Part of a small language model's weights.
Size: 16 layers, width 128, MLP 320 SwiGLU.
Training: a variant of SOAP for these matrices, 185M tokens, 5860 steps.
Each number is 500 + 50 x the weight over its row's rms, rounded and kept within 0 to 999. Layers, rows and columns count from 0. Numbers have three digits each. The size before them is the row's rms in percent of the matrix's.

# layer 2 attention value, 128x128, rms 0.146, rows 43-63, columns 0-63
085:492405475510429584552457527554499540500460484460550518533541554457470500565578514486479459474464554543428506523484469528473585479486555521487528502627523520652546627561503513497561419521443499
090:478432465548470529581583449472494555543555546507469516593559526447477523464440516543607536494531562542547440553597397430533457465521467593484392495505480463532480410580491524468475538461457532
098:514529555512468597503425439451412510556470510479483455547478453470490498530485523476551553533557498506500517523427365451528481545411528590538487486564499538536521562610431465485580443468552518
097:517500459461508441535477562467445428463501481499428554539497513510603556449505583526491521526422565442432432539453513509470507470537624434527492436487489460461524481544498604533556568452437461
084:500493479478455465560426465592541551466452553496532405461559501472462507475485552484498621433491417415550519439551521529514531511493516550526499503453514564565446537484554560566479492466534472
097:480532631541546395565536511493482446533444465423483495498527453505648489472472530488439458509549504508497440449456518586410492411410547593485548483421521484572524558465532523484526475475459551
078:488477408569481396575466497448525558539561486622494502518454566488485485501556482491582501519485545542592489527465522396491494446561517398428618493555482569528475494483505517559566611461512516
098:492543440566488431619510476509546538488328515488501509497453481506548506462475454488558473511402492494595477426475516471523478512531377544482490484471476596470582391504550511510488517472420446
096:529566510517450562554524538555446441498552430583515542526572450560413506478461412474560490483536547474481536452467491522602319509505470488451479482454411413562447376479407531509530510470495438
083:511507431524491456562497589449388532601453494505447535511532552459539589490533438516440458526573529403561507516568465510414434515631518493586544435498558525469581494453530533548460462567579506
096:549500484535556556510451576484465448459628495576536537535530520562358540520529480596499513575506568490455491559537506490598506517531381473483498497492502472439463467527494512557481665436445513
092:595405422529557592489499421406538447506548524558503542514481463448429505495552517504484485468548510529508471569531495439503633483487499532533457515537505544437452510519497425505502556523555544
088:562436406617457442533622544517513446521427446485411489561476557433590496453515541505504546496481509372468469475478466568509459598499553565463503546507466508525500451592435562550515483512425397
107:509523467495535631550359513467465540533479498520535584478522451530450492499480418548513563559516536525493504494512417409522479575589457525495480504598509465506451544472386507520507467436547485
087:429604511475495425438408456570528563512498557495478479554428574596580525437536525499397562438561519541490491398439512510510570588509554530503500502529504534523437554528502565374527508550422493
079:503471436441436599515591509533455470404442511542632575509554454515461511537430626399570565433398497497562520504576534486488499404513427531462413471433466414524474496399573477442495405492545537
100:468485514458480518396560478521505511494575501509507358581377536515512475525550560515503480456431463517503433483511510551541587520501507475477449523581498504476513505555500397483500452417517586
085:515463472459428562406439526483460515512531497511556484583523542485436521521572553459479584444569508507506475559500343575547553478477524496540561453579575447493448536456419532532560518511587529
092:585553525508466543499616521518422441407571438565469570494540469529551565478485526469581547446459493492525485487466556543514516427515501480541440572553465472626499486497534576400571504521488517
102:533490495471533603503478541549472391426516514635519543501540454497505430510484528584483471573548513515479463554454542479502503512543459430514610476478535501497560457522548473451564487461482613
088:490539502576354417467406456550409536489537435585443539546514524483416568509537459506365606503467490462543587385533569444477518558537544508507545540568554562514512546524540488553503488440503445
# layer 2 attention output (transposed), 128x128, rms 0.119, rows 43-63, columns 0-63
063:459602559530555478457495551502451466458616523574504482483477467454516566453437501532541565487596526528475418489494486431461539513512462464494516537473474574440493537430483450491463537558518601
083:408548461541480606436424577501449437599501539436487500549492504530495501541471496486504535502516455455417571466467549429403596517412618470607482516482462444486493497474504504463499504505484558
093:541459444580549483521527408535587435480630600456513529619487456549574532415522477480586511440416522481535456479533550568476489512509607420462461487456474496450501518461445552461534490526522507
086:474502559508426534495447411612630505585480535514467466449477516463449489542436482505545476503457464567556519469471511445505512477523433528521452514544536544476452449508531478521465429543560545
075:587474534536555431523461518467493432470494449396459575461471539568461533491614496501461475530504489437456524535511473486491511441472458476466507575554430460481568546415442452516476545441388621
079:567489437477488482388483514548452569433430484415445547375506562536410418508540526561458577508461491481523466519477510493555525513514537515514538445436504588441480450451463557507548509598548503
068:548542426394410479553546537563519407549418508551369481528470536468555521523471583508525413489500514490537443492512527522537520474481573577483455472510579546425516434500552411545441425439480477
097:521477527474578498411526571558438483508518508630484491528461579527500469533578525475480542450508418491500622485510503504420508430420586503463522377465455438560419488487563477546438408472491490
091:500502491473515467531520512530519541482507550520453548455455623383507472505472548448482433504507492455458455517554506589425550446559478451616480539481485480504553521492527534497535533410462539
068:477509487508491489528510528532466503508458477495642476524448477519522409581525577447542552461441528560494531524532579567481539438500520518479492531383564500464524459520545445563557508440486448
099:519486525492427506690429517512570469535513474506513570484496507447587464519449546377388589472548480455482489491564454506567504515502522502522483537564500489513545415486462568445513408455560546
074:425569501441444475604465560554481432555467622464568424530534471483536516514411544434497475510519534496444520553552504480557433501485523563475616464500459523589518520441452491461430440519463375
090:579568539581541442520371538517469557604498517489497575449537580493514420538463479456531483448508469535516466478520504491347452416603499472409479517490453459429457488501504445511567534542580477
094:524518525523486510489543564436491584494506549357531517534577523519474533432484525445515527436522466501509532572574462423532546521352522454526468532470459486630535459468552476479532526487526471
063:537453538498400546482509450455463501460469434440461424455552496526451424533568504582579436587576523504601547527454458497550548524496555519481523456483487480563614533493573415534499508514599507
061:497475554562556527505500538455463582574438477479480441501491453432554548427486480525470382545454558504482516480401540554565511467460499504451505513503456592590384476462568515514564486578469500
093:472466508444474501600492516470487378599422466488499442456520464538534575529414549498485546536580466464587502473508533454502537371477510531446521490505495552478438506583506550374448526574455474
095:388515597483605475581497471534591554477461463461535536532435466603482458471428481471551434536487501586553449515540522478514511563505547461515390520494488579524543529495496510398432509420449435
081:513530502458580545559563571461470511528409520436473474540462469368487479539441466498503462503531487486416557507464405482489512484523532531486512482474487490481466517461481541575394510497576539
100:436458560487466556474532482506449500522486567451527455528504434510481544572468514468484579526593546495429418606422444485551515431517497546571459455591494508471478561442564514470481394479508507
101:506458418479427483593563549530444502501438507506482502540333439498486383489477499549545532502562568486542491519450552517499383504498519480529555487476487496490493585538577530503443521520462616
# layer 2 attention query, 128x128, rms 0.172, rows 64-92, columns 0-63
094:447553438522438443573543525589439543535553484516451539520467439499454461527535513542468548481459482384456377506493541466474494506478478427501511539591551449511600467416580504537508455491543449
081:503533505541505494484475547542496547619607489464503548449532406467538505508548537495516461501441397447530447523563556473568537498464425466574495510498521514502498477431527491474530467477559498
086:512520423506547580575459393531577531383462455502466427475519487479513535432451473517523474487582547478499556502423456559485492573633461471534476481501462465575492520558482446523496502499499545
074:477466501480457485507553603552414465549541489490526564493523482521506515608544524526533495518448523492528373491532496426534454507451480508507544543466491498400555477428474586458566530535589437
090:432486488452470451412513642639465540498526532486596540463483428504495394483521518491521580581467517525523442556491491490540473493470464473515558577545580485577545530409477418488565571516496505
075:477467571505481395559472567521438577470520495507580571502421531469459547454474487398488495488613601446557527441596544407476400565502509501503546456524491616515475565539514518478464541534492514
077:516552504479545549489534474466543483428503422501516500552498465491548472444459413557523370525565462547382501473480444567540486528502450521554443473426524468511412452445527543454556484498525463
081:487536502431449397509578485511540471468504440578531478564455490570417486458497409550458503458481446527450546522450367543530487557457468507536536597555533482493503412476461487502450495530495438
084:451459537481474509503552453475469496462543487481519464528459548565431451504454516477556556496423548528630541553466541493520542470412481586419522402533554523413495477470461529522505554482440502
094:528465538480515449442512537489449473486487461610551481444479518543526550544525633539552465495391442447614498429663572527488489445529474504440541542523586550411514520587597497533559457458452404
076:564491496455430495458494481505563534484534556493498466547528501408522464466401411543537434455572481485492501542539477515542487554430448527490500524582435463451452364475510533486533520463425389
089:455450558406547487476500520550543571535514635504592479504513499441528485484519504399532500542517449509532504443573540447538474563388545559430547459506493483441501406545562449550514516399482552
077:525501562464380455506449473507562499500471481518588499522517505507579487479481485512435457441517435530445575536509408558512493510479481503563504422488499493541503528472566602447527406399446445
109:520454490460483419588510505505479547466519500533527430443450501538416447452519528443516533561461533470503589466517518470501476448606547490441455568433545546534536638524410481492559485501405544
087:455467571515387502521434557539461571479452566485533578452470436464570519441510530488440470461537553523475561369594503412535502579451541628602573493489531561532432619512530472414486479492536470
111:494498477517632512574534537468380509511450535394529470496473521438497557602506563513533530531513527454517497440531515449491511559486506483503460496655497539492557485486391387476454531524516583
104:527457471472570600573539501488420459455494524505437502538507595560537517600501470460551592564469467553603506489486493481560513492658512434495508502505539490561573559541432340529483555520526592
086:474521478496540541491524439452565507485480457570429540475540507517536537534491480544477567481460453489519589534474494649394534477540463465492415478492608463520571599447528566532523408501529500
096:509434556573439512487433537550422543558440426506480514552523493469631502531501456461385456497579417501459533554471439490546504608615541540515533474487509442525522523482567435421512408448582531
117:526459599485535585485548464570392478541393569486505484446559463497452448522564532463449487458525580487514555500426538488456609553438541532486459489589493539446448534528575481450485511530563528
106:468467484492508457509485514446591517534561540520516379459395556496442406465504569536526563440481557440551441561427480519432519448468478495565485567548445582492521522509412537450336601477453447
112:565508474456460409565526569484491520457564500493534474464486656467444565411408493490584472425442504508605496509511529542465472495524462456633505555510487628513509568539525442483476590522510451
115:449426474479449528456440431516553527484546448554479578540511497494529447549533517450476536508421478529551524505424448448495501525506522467442495408478584497481484531503493467570634526475486507
102:536469480469488490549492446476474470555482426501491509613503472384489523473487492448499518476487431545484637498483451431465452516516612497478430453440530527480479548545551509454479491480465561
108:498439504444527460501498550502507484521475554446523504543636548552456477530561459475480531534470465493519495493500465427439523449582492443480442571565583472564549479549512456500396605487568597
112:530544461532524454561467493478479472438510497513544504604452472543583495561500455521488512491532401516474482476523451430505531475564465560463461558428573528551469450495521524564516362431504484
118:590520531464466565550432472523393392419531475584562522453478552407539555495532568466546542513478478530490436579467589499471461542520452556472433461389510568519458534474449430542576433476527447
116:507476586519530542451591498483533516521450521434497513451465498523524404544495467394392483488450532477561512394570465578601566520499588554439546555543503454442518489549460444585498481530613558
109:422423486527565602444531514485420533546493495432487458556543434461554484512570546513521536576396480483475428495538462467547506478468514520470484549523601471453568489532487443494506460522577550
# layer 2 attention key, 128x128, rms 0.151, rows 64-92, columns 0-63
097:577511553504461509436509453433469526467422529584513563527555562485545527525511577536461544555462473628474479532558493531513501483444543504585531599544484520613576467616528544542420446483559527
099:415526462465405498435582416498439577446499455523507520597531578576463489549514540572443563468471476587472489499580484549429466506436559508526488524505529427538513477488505510568395575521435490
092:459502513493492433443518580536430547574587537473459453481499453505504415532450514496467426493509519516547555572462543497403531515513545524529518458465576644442463534517453502439559485529460515
103:489541513494453583498553447548517512457461463568515447607486557531413496507603481498530475450512452484474465440478487587455512575467369541496484593505548381557491409508504410504446552482502539
096:558520426527603446509487464417490520563433439431445487441445515460459551509546512516483467483489489437497496500553545504459523520466401463472442525455455542454417487587600539555455492502554516
091:590484403504430494489487519529471451480437556459459520441516489524457426576514466567484443524437504492489443525449437493418549440496518529523548432490472531456453486409437529487472426516445493
103:623484520557505487489460502486453545510532529461556524560535529447577551486529526496522510406536508497565423446485508524541406510508569452426442564612477439456497508553463517508551524442474467
111:434482441560523498450534528453468537482506521611528382442510542399532514476514488470532503520503545517489550519611531440433560466509429470556474554402442528582488572478544508464447564564525522
113:540621509514523438499526506492594516506366467519521409480472378498489427529498512528450482536521509516483492542480525562471600550492431526581522520497488503548470456470466507482463454455448514
116:457472542436534461580491399569558440463500512508424510430476514463451454448594434482516556493567525578465485575532527437484525468476600523596507435452527583529497509465459535501481526505440597
101:549594522593504482527472553484542490538463434493530470551513465485619429465459465643507412483471556453507533371473537544548501644527456520516449539500538488452499496469434461366411476450484470
099:535476527404518554485436533476557472511516525431476479397481512432492429543497467484522504492502553569444531435348427412540523467540476608466479541526591565427517466445455533450553469459530469
086:557509562610529506572538443446511447475528496480533514564510434420527412433512490487547503475452489520502372356454508486536517542580439402514480512472421468523572594493378496590438533519468449
132:477479465529523509475512569559417408489531531429460525459511488502555502464565439511526559481502551494461481491523496476447496584506487569453456471486448573520438490446533494539511547484428502
087:559607413433444527531627428527487439542421477491523575461540474500526459449480534537452521545502478536518443517492504431515524403526448455499548505427460523395479500511424520495539445454482466
117:405520561475441461519360484453583586481495498521551513470566482580440483540447516591404491459467421517534573434443485533465545524538424490393528465545535530509506476475468543489565533420485543
105:464531524497523499475490528527441538548461524509523518512534427495501443616458501473543476533513492467485541569641522556471520637501491541562502490539513515497439600521488581491476585449521528
105:463451579557515525474529431418498501432493458509492566640634562465521469507476507508485507432454484523440489529461502544483523588477432468527435565539468439557536586445487465527506532528473557
109:537570545509488526471476441558465532537534466541593542497491512485544409519446593527545482499429496508441469480544535504600506420551333364504465532529484464402521567446477491494397479599536473
092:479632489455435558461496447459599545524533476443542452522472525476488556509506526552548407501411560549493502429532528537531573484461400444467596466561587474370508434500460442433436400414538478
110:562424401470545548526535526379499494443504507488490527584490476505513560495543471554520438467527539477523539529552501469564473588490490521504480454385511554557443408556492432503486492429535406
103:548378496507532461529472484491462513453389530441499537518545351482511480614471406501501421503510392468605537497539485534476507586526535498559519423508480545534523561471439574534508568482434491
106:494539475449614501476516488537570463464459465496470491506479468449499532593440566494447497472495548473503433500460428490481517500604472561480481566506481442487428491580639596367542538532454582
096:475420533447458435449423486608491480537541559463567463501492435541557468477515519480461479508484466492503520442450466532517515450546535445420488458580509475505453505425483585541533459455414491
116:490485499565539369526492522522454468477502498430451498549499397503475593613471497451424443534457433476533508414585481587492520558479497532553566361455468484501478483545447598512517556530483454
117:486495549476418369530396557508460514527541537443560539465563481433475491500551629490479526510538478488532500499549466518492474438442528467472503473452574496572394469444459571521478538564433525
119:478470438549480564501398494493571496520498440457527525439460505420509527510574488508531539512586476463435533453476580593483607616467511507428444530501497490511377555581525554563466469486518566
114:463542545494452507559535449633494548506395446542513549440568527488419535588482555504457512509475506593502448622525552442443520430533494513555567538509488520378581536476595479526534495489547495
105:566535518446514459492418466545474554540503450541509493553449485559507469441562576516449567473519576483548681435533544572494458432494435500441457531471549462519471431551505524471532502521518504